From a checkpoint of a small transformer trained on Wikipedia.
Architecture: rotary positions, no biases in attention or MLP, untied embeddings.
Each number is 50 + 10 x the weight over the matrix's rms, rounded and kept within 0 to 99. Layers, rows and columns count from 0.

# layer 4 attention key, 128x128, rms 0.206, rows 95, columns 0-127
65 55 49 49 43 27 52 41 45 14 46 57 44 55 41 51 73 57 58 54 60 68 56 50 46 45 61 38 55 49 49 48 36 59 58 47 66 52 40 42 36 52 46 60 45 29 54 54 51 51 39 53 39 58 44 54 59 46 32 54 71 34 44 35 41 47 42 46 20 52 45 43 44 57 39 53 35 45 45 58 58 36 54 42 44 47 58 50 45 46 48 60 32 52 47 49 38 40 65 47 45 46 52 46 42 60 39 47 42 36 57 29 39 56 32 54 29 51 56 43 39 52 55 39 57 56 38 48
# layer 4 attention value, 128x128, rms 0.193, rows 64-76, columns 0-127
40 64 54 51 51 38 54 58 31 58 53 40 43 56 64 61 51 41 65 44 62 33 54 57 55 54 50 52 34 44 60 55 49 49 49 51 53 44 32 56 46 45 38 50 53 53 39 53 56 59 38 47 52 39 39 54 41 61 51 50 64 51 58 42 31 63 54 40 52 61 53 51 44 46 52 48 54 41 57 39 57 43 46 50 40 48 54 44 63 45 43 51 54 41 46 64 45 56 61 53 48 52 51 49 43 53 40 28 66 46 66 65 52 47 40 37 50 57 59 57 56 54 52 60 42 58 53 49
47 63 56 35 46 62 32 55 55 31 47 58 62 47 34 61 53 40 59 47 49 51 53 42 54 49 47 58 49 54 53 53 46 41 43 47 61 44 42 52 48 42 58 47 49 47 48 40 63 46 53 52 42 61 67 51 42 57 52 37 50 50 51 59 65 44 46 48 56 43 40 35 59 56 61 47 48 56 56 47 33 43 67 61 74 55 38 50 49 58 52 54 47 44 69 52 68 47 37 50 50 50 45 58 45 26 59 36 54 54 44 58 55 40 44 58 45 69 50 55 68 46 46 65 44 59 59 50
63 55 49 54 40 59 51 44 54 41 52 52 42 47 62 49 59 40 45 63 51 58 52 41 50 57 49 59 53 35 49 42 52 63 55 51 37 48 44 45 61 50 37 51 55 46 68 52 47 30 43 57 58 53 49 47 67 53 52 54 40 35 59 43 53 47 64 40 50 63 65 60 51 56 58 52 54 47 57 54 57 42 36 45 57 35 51 64 60 32 53 59 43 39 60 28 53 55 49 65 51 51 46 58 56 46 51 47 64 68 54 36 40 48 38 58 45 48 51 39 50 37 39 66 49 51 59 50
41 52 61 58 53 44 31 38 45 58 45 56 49 46 30 35 49 47 50 59 44 48 60 64 46 54 47 54 33 55 68 54 50 44 50 51 55 48 49 37 50 41 55 63 39 55 58 46 50 60 49 48 54 37 53 61 59 48 54 32 57 55 40 54 34 43 55 42 49 52 44 42 43 58 52 53 33 65 54 48 51 47 53 54 40 51 50 62 44 46 58 54 44 45 43 64 55 44 52 47 50 54 39 49 36 54 75 54 53 72 53 65 28 32 48 41 48 65 54 55 46 35 37 56 33 63 48 45
52 41 51 61 47 48 58 45 51 47 51 67 38 47 60 57 52 41 46 43 55 45 44 42 53 49 57 51 54 37 53 44 57 41 51 50 38 49 45 46 64 42 53 46 49 53 49 58 53 36 52 50 54 60 46 32 48 28 44 51 39 38 54 52 57 54 43 44 41 54 53 52 46 51 42 53 55 46 52 45 62 66 42 57 51 42 46 47 54 48 43 51 47 38 59 59 37 42 48 60 63 63 42 54 49 66 41 42 36 46 46 46 49 63 61 56 52 44 31 46 52 66 57 46 40 59 32 34
40 46 42 56 41 50 65 53 49 56 46 50 45 43 48 58 42 66 55 64 44 50 71 25 57 54 58 41 44 45 56 49 51 59 54 52 59 45 58 53 50 50 45 35 54 39 62 53 33 43 57 47 55 59 58 49 63 36 40 52 42 42 40 46 42 41 44 65 58 44 30 51 57 50 43 65 47 54 41 64 57 53 45 43 59 44 35 52 49 64 49 53 55 56 45 51 49 54 41 52 49 41 40 56 52 39 59 47 50 55 40 65 40 36 42 42 49 53 54 42 34 41 61 41 41 66 52 45
45 50 49 47 39 62 46 41 49 47 53 63 56 52 53 46 38 69 39 53 47 54 55 56 35 49 45 44 40 32 51 45 27 52 44 39 44 62 45 42 43 39 48 42 61 48 53 48 57 56 53 57 42 43 51 48 49 54 51 44 34 47 45 58 51 40 39 33 62 59 53 57 51 37 44 64 37 46 46 48 33 57 50 50 48 56 62 37 64 54 43 53 53 53 53 57 49 41 51 49 49 47 65 55 57 32 50 45 50 57 51 62 53 54 56 48 50 49 50 41 42 43 43 49 61 56 38 38
46 43 40 57 56 56 51 55 49 57 54 52 42 55 72 53 49 56 65 53 45 45 58 45 52 45 50 44 49 46 50 50 43 48 51 55 54 41 52 52 43 35 53 61 42 51 45 48 49 44 58 49 31 42 48 59 46 39 52 50 53 55 58 47 50 34 58 56 57 58 58 45 53 43 53 56 44 50 47 55 53 64 50 49 62 64 52 47 57 58 38 61 45 49 45 56 45 42 53 44 49 44 54 36 58 53 43 56 47 52 51 45 51 52 56 39 36 49 52 47 43 65 61 56 58 34 41 42
69 52 47 53 55 47 50 66 53 48 58 44 46 60 39 38 44 46 52 47 67 54 57 44 45 55 65 57 58 34 37 52 55 43 44 49 51 41 35 58 58 49 45 48 60 42 41 55 53 37 53 41 41 46 35 58 52 45 42 46 48 52 54 57 64 50 63 44 41 36 54 31 55 36 49 39 46 61 55 53 52 62 46 48 16 39 56 46 60 43 45 51 35 54 65 52 41 47 66 49 58 56 54 49 55 53 31 56 29 49 30 49 48 57 52 48 54 59 59 47 43 51 38 45 61 56 63 47
41 47 59 49 40 45 48 62 55 49 43 43 67 50 61 49 43 59 63 39 59 35 59 48 57 42 61 54 46 66 50 55 46 50 58 55 51 63 40 54 54 49 63 42 47 49 52 55 78 51 62 48 44 56 44 62 63 58 42 50 39 45 55 32 50 46 60 44 28 45 52 52 42 44 51 59 52 58 56 50 58 48 31 63 58 35 45 65 42 55 63 48 49 64 50 56 45 63 57 60 37 54 53 32 35 56 43 31 40 47 42 46 53 63 68 45 52 46 66 51 66 52 33 42 50 61 42 42
52 64 62 55 75 38 40 52 42 36 48 42 47 51 45 45 55 49 41 49 41 40 49 56 74 53 59 47 45 56 62 45 60 54 60 37 39 52 61 39 34 57 36 57 47 47 34 60 56 52 54 29 66 46 47 55 73 60 40 52 57 60 56 54 55 52 57 51 53 62 37 54 43 51 61 58 66 53 51 46 58 50 56 46 61 35 47 59 57 47 47 51 59 54 50 61 59 47 44 57 47 64 48 53 54 47 48 53 49 40 48 51 51 41 49 38 40 40 40 49 43 65 33 53 43 46 46 49
47 51 49 51 38 50 26 41 62 45 45 40 51 57 55 39 51 54 47 40 64 40 52 50 46 48 43 44 60 39 61 40 40 57 57 49 38 42 71 45 43 28 53 45 50 53 48 48 56 47 53 45 57 35 49 43 54 57 53 44 62 58 35 36 54 60 57 54 51 50 60 54 44 46 46 45 48 45 41 45 49 51 52 55 45 54 41 45 55 36 43 56 48 53 62 59 54 43 59 42 43 42 59 42 47 53 52 52 43 49 40 47 50 53 35 47 47 49 51 48 59 47 49 51 50 49 38 47
67 50 48 51 36 53 53 42 48 56 64 59 45 54 54 45 41 41 65 39 48 61 38 50 44 55 69 41 46 44 47 52 54 48 46 51 40 57 56 57 63 77 45 34 44 53 58 62 47 40 57 42 44 57 56 48 57 57 54 53 51 51 20 40 49 45 50 59 58 32 54 55 44 35 61 56 58 70 43 45 57 48 50 41 58 46 49 46 48 52 62 39 45 48 58 57 52 49 43 43 46 61 53 59 42 58 50 41 56 53 51 46 42 60 44 46 57 54 45 47 27 55 46 61 63 48 56 44
# layer 4 attention output (transposed), 128x128, rms 0.165, rows 64-75, columns 0-127
43 53 49 42 47 35 51 33 62 49 49 53 44 30 53 48 39 70 44 47 45 54 45 37 66 53 55 58 70 51 55 34 45 55 58 69 40 44 49 58 42 39 47 51 48 34 43 44 37 52 40 50 55 58 54 38 65 48 60 34 54 43 46 50 41 55 43 47 52 40 64 49 51 45 38 50 43 47 33 60 55 59 56 39 55 35 57 34 59 35 55 67 60 50 76 41 44 46 47 50 52 52 42 47 53 53 41 55 33 70 53 43 44 38 46 48 37 62 53 45 43 54 45 62 49 48 45 62
49 56 45 50 58 65 39 72 48 51 51 57 44 57 29 53 63 49 47 40 43 53 55 59 58 64 69 61 47 51 48 52 59 47 48 34 43 49 49 33 55 47 48 59 43 40 43 63 37 49 35 56 64 47 45 49 68 43 44 47 46 58 60 42 77 55 56 51 41 45 48 45 57 53 50 33 61 31 60 50 42 55 43 48 56 54 59 54 56 42 44 43 60 46 47 49 52 51 56 42 53 39 58 61 48 52 45 59 54 48 38 39 68 39 47 56 72 53 46 66 64 59 38 54 33 51 46 47
56 41 44 57 50 60 47 56 60 39 44 48 54 61 35 39 54 48 52 45 57 43 52 62 39 53 58 47 70 65 45 30 43 48 56 43 77 60 36 45 47 56 69 35 45 64 55 36 53 35 39 44 69 38 56 46 42 62 55 47 36 50 40 56 47 53 37 45 45 57 58 37 62 55 63 68 41 58 67 51 65 54 45 46 57 36 49 40 46 42 63 51 49 65 50 74 53 58 36 67 52 62 45 42 51 57 45 47 59 41 46 65 50 61 59 41 48 57 58 47 54 46 45 49 52 55 61 55
62 45 40 52 32 53 62 54 42 49 61 58 50 36 50 68 57 53 58 46 56 41 41 65 46 37 47 71 59 32 67 48 36 44 43 38 63 45 60 34 49 69 44 49 55 40 47 37 47 49 28 50 52 45 39 49 57 45 57 48 49 48 56 42 61 46 60 49 49 45 64 52 51 55 66 50 58 55 40 55 66 51 44 49 46 40 44 34 51 28 32 48 60 39 58 33 54 33 62 38 59 54 67 61 45 43 43 52 49 51 44 62 34 37 40 48 60 41 49 54 51 62 55 59 52 53 62 60
50 60 45 52 53 59 60 40 58 51 61 46 54 49 52 57 40 61 53 54 60 49 52 44 55 51 34 52 46 79 48 45 41 48 47 57 48 61 40 31 43 60 45 43 40 59 53 38 47 57 63 50 49 56 74 53 46 61 61 61 28 58 66 61 44 44 48 57 37 51 59 51 54 45 33 55 45 49 55 53 45 31 46 45 57 54 53 43 66 46 64 41 45 61 50 61 45 63 47 52 36 49 48 53 41 37 52 49 65 47 60 45 48 51 44 58 49 46 41 37 55 40 51 37 54 67 56 44
48 39 43 47 49 37 53 46 33 54 48 43 51 62 60 53 48 48 52 44 59 49 35 61 43 59 57 66 54 47 55 36 60 49 53 41 46 33 58 53 60 46 69 58 50 51 49 61 64 48 56 35 45 49 46 56 35 54 58 45 55 52 54 53 45 53 59 61 56 65 71 46 49 55 39 47 56 63 44 32 45 38 38 56 44 54 41 35 47 60 41 63 62 54 49 68 63 59 52 48 46 63 53 37 58 41 44 59 43 48 55 65 53 67 42 36 49 53 51 44 51 61 57 55 49 43 51 56
34 37 50 56 49 42 59 46 45 52 50 48 56 46 53 56 51 47 54 56 56 50 55 54 36 50 51 45 52 65 55 61 57 51 68 42 57 46 54 48 34 53 58 44 60 45 54 44 54 57 28 56 53 41 62 52 43 46 45 58 49 55 49 50 54 62 71 46 54 53 55 73 53 46 27 33 55 55 48 48 62 42 55 58 48 46 57 55 51 71 48 54 56 42 59 56 54 42 42 50 62 50 49 51 41 45 54 30 31 44 45 47 55 64 58 38 60 55 49 60 69 65 55 52 42 26 30 63
53 34 47 51 38 34 42 51 34 62 60 40 48 52 35 66 50 46 28 59 46 65 55 43 64 56 56 54 26 55 43 46 56 58 51 64 50 48 40 52 43 46 35 50 58 55 57 48 54 34 57 58 60 62 61 54 51 43 61 54 65 33 45 55 58 50 49 59 64 63 51 51 60 54 55 50 62 50 57 46 40 48 52 42 57 53 36 53 45 50 66 42 48 51 41 50 56 43 50 43 48 60 56 59 57 35 46 42 48 53 60 50 50 55 41 49 49 49 42 44 49 51 51 54 50 51 38 45
35 63 71 51 40 72 36 55 49 54 46 48 55 57 46 40 45 49 49 59 38 56 55 54 49 50 64 52 51 68 71 59 33 38 54 62 68 57 48 47 43 42 51 62 48 52 47 35 49 57 58 49 65 58 48 56 40 43 56 58 41 42 47 43 51 55 46 51 59 36 55 60 43 53 51 58 48 52 50 51 46 50 67 56 52 35 48 74 49 39 56 47 36 74 48 61 47 58 51 67 52 55 48 38 62 52 52 57 46 53 57 32 48 51 18 77 60 41 45 33 59 47 42 45 51 51 51 43
45 62 49 31 51 48 44 53 44 56 55 47 47 51 47 44 76 59 38 59 33 48 50 48 54 30 50 36 54 35 64 60 65 47 51 52 51 50 56 60 46 53 58 58 43 67 52 44 52 66 51 53 42 74 43 47 51 44 43 50 27 59 58 51 67 56 24 53 58 46 48 55 41 50 50 48 45 51 50 59 37 60 51 57 46 42 59 39 40 44 60 39 47 54 47 53 58 67 63 46 50 19 57 43 28 40 32 51 29 37 57 56 37 51 30 63 61 49 53 56 56 58 48 42 46 65 45 50
59 64 51 53 34 53 59 38 37 31 39 48 48 67 45 47 47 49 50 44 49 52 50 51 51 47 40 52 43 27 44 49 56 58 59 38 47 49 45 55 58 46 48 56 29 62 73 58 51 47 57 43 61 45 42 52 58 58 52 40 25 38 45 52 53 52 56 43 57 61 59 65 58 72 57 46 48 47 48 58 52 48 60 52 60 68 37 59 60 44 68 56 43 54 54 31 36 50 46 44 56 48 43 49 49 53 48 41 61 57 48 44 40 54 51 54 58 58 46 51 63 54 70 58 56 60 67 57
49 48 59 51 55 50 52 40 47 46 51 43 54 51 45 60 53 55 51 45 34 47 55 46 57 42 37 60 49 56 52 53 36 39 49 48 55 39 35 43 51 68 59 54 45 66 48 43 48 62 51 56 47 42 39 40 57 57 40 45 44 51 32 49 52 57 42 65 59 41 48 50 45 50 47 42 41 57 54 45 50 38 49 55 63 48 52 41 44 55 66 49 51 45 53 31 50 50 68 59 56 48 44 64 48 50 52 36 58 37 56 54 60 51 51 29 57 57 61 31 56 62 55 58 65 55 56 51